Weights of a small GPT-style language model, trained from scratch on English Wikipedia: width 96, vocabulary 2048.
Each number is 128 + 24 x the weight over its row's rms, rounded and kept within 0 to 255. Layers, rows and columns count from 0. Numbers have three digits each. The size before them is the row's rms in percent of the matrix's.

# layer 3 MLP down (transposed), 768x96, rms 0.329, rows 676-709, columns 0-95
100:131103164091134155119113124087135150144085146119109087109110120131154124127128106111131128134138161131117103114128092116088159094113135136106173146146103128128160103108100093114123077157132125140113134183146171108127137151142162158131152066127102184153130101168159135109148135146119144148
100:151146158168116136127131122131151130144165165133145107057151106094105159157138151153106133174106125132106166089108159127108105115132132119115169132104098086110145144117147123158134150114170137142133132124149135168130115108127111141124159103132077127137091079121129078114143103103098112156
101:166087128086121101120100113129147105098120141127111107137110129114139164160131102158098129159131160084128144100128132106120117208131137103145160107118113158097152145146134105150099165148160150147130110162075103113143131136155094167113124136120133101184111140107100112113143130139136151107
110:124123071129160128151180134122175117148125119109147143133167117129096175139101131061117098134146135149126105150140141159123136137121126128141142123138107117111120114118108108128144112149119158113074182163160092146115125115118100119145140099122140161120096144115186129151105099136127064141
101:131127134108102140142123129140116115122183147083105119193109166113134154131141101144143144131127149121099178083139144107120133155131115116087145114139114088113111118177179122129122141119139116135129148148095131134111108133101135125109151082110110127112174183129118150138092070137165155102
083:132123140120135130124144104100158157074138109140116144103117098137088126141109137112157115145127082129117122155081159121155203147180109104119124141140148175089154160145143087145120145166119113152104094113157138161130162115119133127120124101123139139140087127127119086098120146125139136077
087:122115097147178129119119121108163173105157142141094119131121112135134134110107141072127153114105137164103094103121150071165155166170133127136134087099110133114184091105133128108112092131149150126142154119116127128175120148177129137146125088116129122114119112161169106159135112118145130106
099:085119117118123126120171122100135131094160129123138156081159145116170126153098119109129150140162122123145129141135133150161152110141132103121146128157092154115103143150132149089115104092142135110120178132132167089089185147145078136134104113058086140126141084158122125130128143107134133118
104:146082114111114160099107114134119078120112095122144155113149107120149149151154130132141145094193145086114127167126145143153113131160113103138109166148111134106094126125140119119135173075090150113113127118144097090104146154128147155118142146155133123181103070110122143147108134137158129098
093:117129136108129133138141121155152153114101127136150067156120113143110091134105120108133080118133118136145171120100107115126146156120172109092125112101127121139123184141076105114121171153152097141090162103134125111121177088126159116128163182131109110159138094156131129139161129156113109155
111:099122074127107158129098128097147164105120089136121151109165129149128070113124121149128129171130112116120133164114086117149117160142135150136096153191097159149144092135142166096145140117115124135134146138144120117106131108131194089134086177129084138125141124127136112140130098138103128151
109:135100122093131136151126174094106141098156105145162134078148157084144141151096169124141142087131122120135147082131118146100119109151146127123157118145083150148118141105118108122149144102130130156104124135184136139124157182074158120129149117112102152104121087103086152128116111148159128125
101:125123096164111151114104131110117103130110122082108138162076152121136102122136102160153110142096112108115136115141104110173137184126121101131114166171135127096128099155146121148144133166143091138106114135114163127098129111086140154102152149074135127120134135092160140137111153172162176138
095:159126150120115099140119105125092088117125110094158144078175106120146108133113139116137128154109122088168120108151159078107111121101143147155107123109124151164145187155117122134121154127164103136118085123164160133153171118148129125129126113160138134115124088159117171153103128141100077127
103:139133101140108108137077146088144141131144106139065090094125101172123139150185143134169148124114122127153154101099114154149111112143126129114140134148113130118148114115100138102112110118120096107101118109080161139153110148107186147141125182112101131160135113157186128131135121150147111135
097:079163110133119105154130130083107167123115145119129088109128145126086141150185138144112127137101094130101169143130130082131107139124133162151114172103119159102140127121138098115102131113147104108140089143145139116080168151119160121110183146118111107114138121132119121168157176156129098113
100:152143169150156105155122148141136147143109098126096142120153138138142115154125142148086146147119138107115103138080153140128090118154127110149067126115175105116098128065150129156097141113179088163153111119124122131094173114110152121112106130095123139133129129136120103141119154097176146091
094:071133131080069180138146150150110146089105113118127179132140103156119111144117128098181125146154141146103114137155141138157155086130130119142139099145099094154161145101140143090110166111131128119076128151116128150136105110131145121119148118128129116175145153101106158110113089118136128121
102:157111127135135134137111162121187120130142137161143123136169140100130140108135114123113161117103125108123133109132118122118162152135104121130154133136120151107085115141158153177091179171141067113152072095109143131128147111143107142138140168124124089067111110098093106113115100158159117126
095:126128145069112121130154120104137124165102105140149130166122134116102151108118145089134078125118131139154138141170117084088151128164155132108143117131143099094149144158105107152162148165145131087139094094143109150137122105124141100103110129107079125146142124115132197180154120119136128159
095:112108124141159163126135129139098106160201184105088133112131154130114142120135133141126116105085097101125141155113128108106176151125111152121117127101094159151139162127141153143130166115153095149145084106161131177114115142099144127094121111084142100091153133122134151137123098099103130104
098:109123123130143165138117096191151154145115138125175111147136128127151137113173138137124087112114102114150123098145138165106154111098125142121079145147124105110119154148126128161158153117145120086153133130125136135114106128107129106117152060076125130141192124090115153106099084144125103152
108:096145154154128144118163121116074137148137136132165116114119087123120122136133143177127120106107093140136151099122109113134133138128098180156168136116108109196093151151156124142147098140126148085130129102116150123098104101121154171125131148121127114133121128142127124186112102118116049124
101:097142130121124140131107100150108119120123128113122112173140170127128122115120132126092085139116153106120084179138108150173151151091121140121142165146140137170158097182128153104121119134110086154129124121144146102139084125099148103165094084110095147140180134113137162133125116077122149137
086:127129113126102143129136140138163130134129137128169089147126079093149127143120137120144099117109098115120098129126114132133083132146094126108084161154117082117094124134131149138097189065144148154147137074093096136108145126148157117182161115132142122141127119126130158171125120165107164149
085:116152148142119087116133176157149166152150152110150098110146123116160148102093132151101090144108126150158135130177137125071126107113142148128149089103092151123147126138070130151117101167146105119117182124152114116142124100132108139094116126140154138100136125147166099113161104112105126088
108:115151146174117138096112147100111092151141155127109122139159162142142144118155111131087112175114138148116144129138182111119134173166118104115100153162150127118130119159134141137116065142140138116144146100112114164139132136089110107110141133102146162115113108130089054127112131100080136113
102:092117131142124098131121123150134111135106129093156143129155146175106157133136136100147149156123152124154128116095116090141145116112158168172103148119148138129112111097102117152164110132197153104117098130089116094129131078101135096108181114125106171105131114094106156135139165148093116143
109:177140072102124130109149124177147169127133114132135138113138125105135143101048120111103149145134113104144106111146090178144135130148145100163121110171126117138149134115088109143125137153124135135107135170147117095121140152115133157130147111143118144063111135140128111137140058106130134151
096:136155171135110126152121101124124159129098142107129144105115137133118178115098140105130120150168117055153174130142161159168116104126123119109120136087132093082111144143124115137119146130132138148148093140096121131091137134143098106093104125134156100156104090137121146199116145151135089147
094:123115150152115106138161164120126153093098152101114145136156145137105115123121127176111142107093158127134129154119095097147138155112150106154141055174096117124108118132099183140115149159152102127128118144125145157100144075092118111126104145115125136143137141174083117161130107110105144162
100:117139091092170139148155169126095107128119116140145123076134128095126151120115153153096109159142100107104104166150170182143096169128114138134106110139125086140106155148119083136170110150123133133137135146107121107106104117164082182123108162132132123127141145089125113117145145158128121093
115:143128109111108129129094113153067125126118100140149148156108135193143109103195137163122116159139100139077117140120154126125128113115116123147121154149091111163169156165131118144121123112113152137165097102135122093139171125102136157122124125086150125127101119118162113098101130094159091139
108:145186110133148127114086115147132108146143120127134136129129119112137127106134095091137096151165177136129100144145105125089110068131112127111107148144129138120143115131104114099107142139135173116143131129154078140109208118119129126144138135165081113125133071126182127171138149119099122128
# layer 3 MLP up, 768x96, rms 0.183, rows 677-710, columns 0-95
097:139136123130138133121058138093089124119095133099143118124164116133144130140131144172113102079134165134136167110110086108152134116138088122123120113132109125129119124123094148132142105123089164117103130157164126144148109155078048127115113128097135095128133142149136158134089177154131157122
109:104125151142143120086102093075137078127095154125155121136155101118114124133101126164121121073137146119162074169130104111160153128176121155138107143117119118087135120114143130159095125137140112100133155136105144092134129130106101167121131161155119132147159190131122123167143115134159126100
107:149124090133094126171086101153126119130137088123117154128135136115155152158105153096128148123149110101157127149158143112123109106140124151125128086104070148173091162132105158156083112145156129106141117147134147145150162157102129094121123109145109102154167136073135134136096116158128118175
107:136159127106119122170105160157164150123100151095157091126098169116102109155108089153115154152132166121127156146089133099154090109106146121135160089162129137139099126099167105119092124159128167133129146186138102123146084119129092129107153130125110123106169106107125114121110096111142132124
081:133134099124135161102160106105113149150144127155155132121110123115174098088111115136173127122122202149124152165114146122121098135103104088077126115114141117168144155121147141107110116129125179142157158115115147119171149122133118114073137091131109085095100128156119130150168128109128114139
097:133146130095122153122130118147089141075148125108184132170101132124154132128086134150152125122129152111115151119088110168156080135121084142134122145089135103096112132143081106123095120129091136116165133112137161137132170161103135141166126149124123099165129093106121122070129107155144103119
098:117091158190117127107137146068157108122117104164092168145115117167111170175139121107099115124107085100121113144132143116127126098079137108136129132130119097124126119079157138134127135144145113124164114155123106120149177152182115136156105155106142115154115145117112157101129135133103123096
100:139092119099133084123141098150118148074091172113129118116155122089142155139141158118133125183146102145109137135148143156101122128127156171099127126093149112098130129119146136155106150112155131141117120164142066118113101132085104149142083123132127094143128114166126114134146136076140181133
092:136125092103155143142103127134185161124077097153137150139129141161165107121103136104150123137122160090147142132111097127112140121097167105098093101096140121125131157126100130111128106102095148122123148185151102120147134115075110092124153149113126129117185102167175146162134138130131120137
103:149168171116138135197082098130161107129132113134120113171104150126121140125079157124148144135148139124102106140120133112122131145114122124127154113107129128125124117138093125095132116118114094123136121140178133083117105161193137142110085126123142079078144177111150131156095133094099139112
101:151110149134126119105084157123075147171116116172134126071130094094112122107138075142167108115130113117128099143132136128085145124116153130144144154107130098177112167098102122112121132119079140118096134117152196104145138115102125151120113090114141111150138155141150159151121142122132107161
105:128108121152114095131117063132113125135103128131183117193148151143092129198140159114178128130155100155127112129189127150144098097114153146115131109137093127153130139142151111108124117108117131108090134106111111133142111150120108122118132111109104118164152146128106101168092092121132131097
075:132125140142085104138107102114118138127125117117138136129071153177129155135093120125137099172150126120129142141181102145128117136147142092154140122103184055142126162101097106119142139134165149170142115139135118153124129095143149091116177110149093130136162104143105150102147137158137129096
095:131133142160143107107102131141122126196118111167123118138136103118105167097155110130115106149139114079145101133160129122144126118113124094139116151144110120124077163090125138141135116155138099148113114122109075178147126128155126110154170141129119140127181096121172163137134095128187091121
095:098120147136179098128134099158117148086141142111113102168095143115150129147058149121127147098126125166071141144146140120097152104108169133120164148137110160143143109118154126106142141108124096124155157147152151158166106091166097153134113120113150131137115150116147085123102131137088144122
107:162157119136142152137111154112103137108087091130116104137098107117135113124128123114152137138148160150187113123123112098151101099109098126125123123109160109133137151148125117141170129120131100151176108161154142149096151121149150113131115106116067100178102145139075105143108103175124169169
089:166177097110137125127127116070099128157107130136110163113085100114137122156108134147155137145135115185105149149101098125113141097126110133171120129123108095134131141098132126071154156118127091131119140113152101140130089166075123149128124159099114108146157084100149119122176128107108128125
098:126122147073128111104144114128121121087108132104150114155141120106115109112096124161141152160120092140094150161172155164118155135126122121079128106152158115110077123102119119111127135143104138152147157128091103118127112127116149133125077139139165092154124177151105145118128189097165117094
098:132113089119160148115119121149144129118099126126099103125165127086144198128145140096131135201141084097097101146148138113126125183099120107153155145094131136129139142141062116111122124173111122145140167139128144176144125086113130147122135093135101104143126124129139125151143093147127138121
100:113113118107178129100127168120124154164125054102171098109119117135134140158160107135155122095119123134136161091127156067121097127111087131178134136124145107152101160129128131143134117130122098132128143152184103137108141141150128147137134125100166114140113134193105120135143159143132110108
097:171112123159109107091110134141153153116127121152140116114131100114100113112127109146110148111152084171113119166135163143129179103123130131188142134122161123154170151128147130079122146129154115144133118131115098143141071172116130119153086098092150138161118107165111112136152075132145121109
099:125143122172130098102121114092169092146125142123125161128131142133132113104112099104164130134153105151130084169157096153139128126144133125183116143125141129139134128140073126098127121118119157121144140118119130166162097120056112143112145117127094131083098145144120128170091076126121183124
108:127124122101129138105119102118135160146120132136161117152140129155140108145121168140111157122153156122139120111140110110086112115149127110132156109110126081164126115132136141117151120102181156124122157192122058139119098137192097102130130101147125125126122183125083121134103103183120154100
087:170145137130160117154111134092144166087109130152136108160104102130137141137110139142137103147128084098132079122098193134120145105125092128120133170119162119121135129126102163125177132136109124129174144152153102142125109119131115150093146111141073150093106109107156118129159167102165152114
081:138153150141149106080148129138152137123115102114143141159119105150142146140109135146141151085113145139088122168097115123131089130093116135077133131109135096136089161162078128122120145099165155145128144159108130138071087147129088168093116107135178125143137118106116119173124168123120120101
110:089178138137093147124132136131108165109100124083102104154137156159101134112110141127122131136137153157132097150144168106186109166116102139116113124100158163123157151120136122119156112119121134135163173142112134146121075116153085133092100111127127081137145140091121111084081157137128128129
097:162139144113112164150133134140124145120068096128175177127137147162149124107120151125106119159133132137096145131141153151112143132081109123127138178128173113142147160126127127089059117126121127107097130096125129164126119147147064150109123103158146108110122097120136157119100087120156097131
109:162128107140123152065101111151087170120114076110118158135143094107101166120110114141133110133151143158162124141111124093157123109091152130143136101140120170143122132146071124138101114114118172093110131135155176135131112149133109135147124146125141135135090140168152076144118124176123109113
093:173144129134094153120107118108135071113186144090115135131127144129112152144110145093127124121176116090090121131168135190087117123089135139144110171150151139112126126102131133125143141140092113142158145085135150148100084124123139164131111105093147098155143113133143127108141109125172106105
094:124095096102129130113139149131120101134140110165151120148090153120118126145075114141085136088147129105146166125138099154086091113163145114093136134070081133140106158164107095148086125152097123104138136117163125112132135171121139120112167149135137141177125135164126116156116128108164102115
095:149113093117157139148103137127129120144129093181113135125140108152095168142127102166116163154131139122066131161117156119106144128112172141142123114139117100175105135094120091171139112106162129115131127139118121115136100097125077174147108104168128142175119133156130124123092133161151088153
099:171121175123124154112122104159146113104127131180157116136084129145122110141095140105140168117134099142152104129106091115142099167126139113162153131123133128106175106132130139100123145091063092113171134139117112120127089154158141079139102074138162125113100147133162149138125113132121142130
102:166153136100156151106128167176083117108113116144096097126111128157146145130128124138104110137153111129154156156116103121098111144110100112140130114118168098143163099122119139135153093116108107113124133110088167086173087118115134146168069151142129165082144159104140126160127128136110159135
094:101123141124127171144095145125150172116129124122140093109131122166118141130096146147149137146113153129133105147101142174180135127124110155098093112077116115130073152137166108172099173127127162116086130139157136147119103103085128162154124140148139116141139171132115109111104106116144144074